Each number is 128 + 24 x the weight over its row's rms, rounded and kept within 0 to 255. Layers, rows and columns count from 0. Numbers have three digits each. The size before them is the row's rms in percent of the matrix's.

# layer 4 MLP up, 2048x768, rms 0.0226, rows 2008-2047, columns 384-447
104:171169133145115121139125068177116134147130106147102183122154142125142156084115095133131132142143129118120144096127135141145108103124160081108122131135128105176094131137120126113152116135098119
102:123166146097126135125140101137154138090119108145161133093148116084130133135134109124149127163135126137096123095128126121140118170124173133144125062095122107134116126091145114106117124168141140
105:146107163125126152102142149151198149134135139178163148142134145094137132116127150128115125114186158085147135123103157116100120147167121138157101127163136140129127114112140117148084126142144171
097:134114116144155130117146099124134122150135148138128131116104171107152088159141098113114143089140128093132149115143152123136120100146124115085156174133083085117112143158148140101119134122144135
097:126125065187146145142135103168114148106132170141118105150143165124107122107160066141134119136095153108166140188145156121155094109114159147094128105147129181121141114126155070159089171137130143
098:183170122170121093151105130115115147139131138112106119148147081104114124143141147124159123106150131113128127131101143160127182078114091097116088141156147119118095138145103173135099115145126114
099:126114116119139132144151110129134121139185142152072094095133153127153128145108130121121121134129105112099145105130104151143093117133119132069115098135115161133114115113153146099121090091116090
104:129147120156121163155159165118139141174167125152184115166128116121141081124128110180184147141120110097096082118150142169128105150110097135142124120147092141104120109101100146119171093163188097
103:143100148109121138104143136111166112143182136093143108133109167135126077167120095114135168155111087101118160114148121148113123166059118111100142201124159183113115133129095132153160093154119138
101:097132139156112111133124150145136097151149162156159154146107125147105167124120146147100114107133144105136143148145090124109108120155116138101096152094141124125069105190087135123150169119121182
103:143144139143138108125115152131135155154158134208133136090092161144192126139135109130080143098108121067086135164104144126073113154137143133119127080151173112143073143146123091125136123043120125
100:129108128104160135136077112096113143124127133136127124141106129094099137164157131128140139152154135094135112136131084140065171138115122129119105070135110148118149162124102139111132164097150135
100:141133178087120113118142108101135093140134109095151128128108100113124141149122108094086134115130157115137124127133111190140133140139133117147133135108099127084118127088117141107108141130097139
105:071137102125143146132136124117119120162139147131086160122177137111119162090118147131094101156111152137136142142110154119110157156121097121156159121119154106145107138134108133106129162131094123
099:113110122149154163154136180187117152129105129163159131168116095132141135129071103141075120149133139120110148111121149126148122149111117117141166121128100142117158149149080127114130134142108129
102:135107080133137103108125171148112120175146110136106152083125119139127150162119078119123136139148119127117118115143164143148154086109067116127141134081171105135114141129086128111143092136086156
100:163145149128122153139084169116116138149159146146143103099163115134150137138152117124084127160099123140157161134152070119100138139152142173144137171119141128115156111159103129147202145118114164
101:126132143147150156117105117124132135097093126158112117122113100141128128124107178089108142151118139143119135103148152148118167119109168160179167099183115079120147116121184163124125132146102131
102:153110134161159162104102141156123151128133096120088126180117127084138147161157162135108112135134096162109157106106164123055149086110116129156113153068104141139102111154131143135082096187123117
099:087111129118119092088087164111156110131168105158126128155146156141099174105140162151110112153115172117137166082146084167106142132139188171122132134126147109129129120196118103074164156120159120
096:146124117153115140103127100144124144132111159077124128143112149118161158148131149104149118091111105116138127084118110132114139102098189124142132155102137157130125130153109102117090125138096148
104:165095141126124166169128121135115169163128127152094111125104121158164146118093149112161093111141103158148142114103134141132159087142163107149108118175084147125130099122120139097117105129122161
103:161131130117175148124163109123119118130121144122164119142104109093112173139128133105100106102135134141082147100122147162152149144085170109131124129134118127155127101150117092124135176123116091
100:164112121137122151121152161117147093147114101125114102103141114128116151163137112124160111132089150084119082117101144129126147146089122157141151166066135126135142164157113084152141124136073173
100:129100150156128113140091135109142117113140116107117114142106137158127134111135108107090147113126113127102095106110149165103129079135134097162132145141102090127179093178123128116158193138137132
104:169139140154151116122145108127107118153115130159146126112149144158132127118162135085152124135116132122104146155143112143119100170112121151164136149133172152109085153119154111121141144099088123
098:156136129078133118099135136140111103138112119113101130101139134103110118127135134118117177140121163103126061108075178157110129096139119108135128109171123132167115121136114123103115140145158127
099:140142116039130129124158067124129134096088127148113127092154145132191089106112132129137092143136156155093162119091098143095133136095118182124178156107169087135146075191146101107120118104084142
105:138129121112153155119105131147145179097134121118115136112108130119074093164159145158080122164127150104165174121124132143187184111135127102139114118117111121139151102168100142151133117118155167
099:061135145102135083135099141130123147150145108162094136132078128108108122125125184133131140113123111086097123080105084078120116152119135118138102156171119100101130087131132113137140132171115140
099:114135109123092079118109117104078130100103136153158144150146131133141098130117070140130121111120162118175158146129125122134119132158094135076130150129079128107125109149101094099097108118146092
102:131135100119086121144115132106141129104102153141136143117146097111082127152136117124118129112101138103107112111133087145121132163101169172140123102176122129144147113117123101142170128148124127
103:110125095104110111110118148149114124149116125117116149111138104104145105136112134129183131077150156162104120155139097086126147155120102150125110107139094115129143174119166096149137149148120139
100:104115110158130112137108094140109146139158098118160117122110189104125150158093117112124117140146115119095127126131105121097100103116136104112148128133104159118172101118107091129163157132131118
099:176124155135138120114132101147099119124170116127102100102111099108117152121098076114141133111145139102164134121116082130099149138186159109126126144098152194114125114176157128168178143150115103
100:131116123126158144142120128124125122135116116154141109134112132133099126125115113120139174130131128108123160134093099164141159177131137138142146148124170125116156171180148120159122137090172156
093:107133161143160127131123144127132137127130102085116124161115133096134121096130157136121085126139113129162110121095116114119135133133117139153170093116117110098124112134143148175114138152134086
096:107121132123102112148130135150119140130161122165126126130132109069103149154164097153127160143168147129137141131120090120142135084156103138150134157049145150146148144089163121098144107142109141
097:103128162111148107097168144111140113154099135121143088095123126148158157147116153106111129156145156090143166099108144113115152107148118121139158141131165134125182082100132165095094106117131109
098:108141094118097152097099100103083178143157104147156103133051134136100114158109131098128076157081094139110115136141139109147141121088138117147134160169166161146124105072129141140151120118111163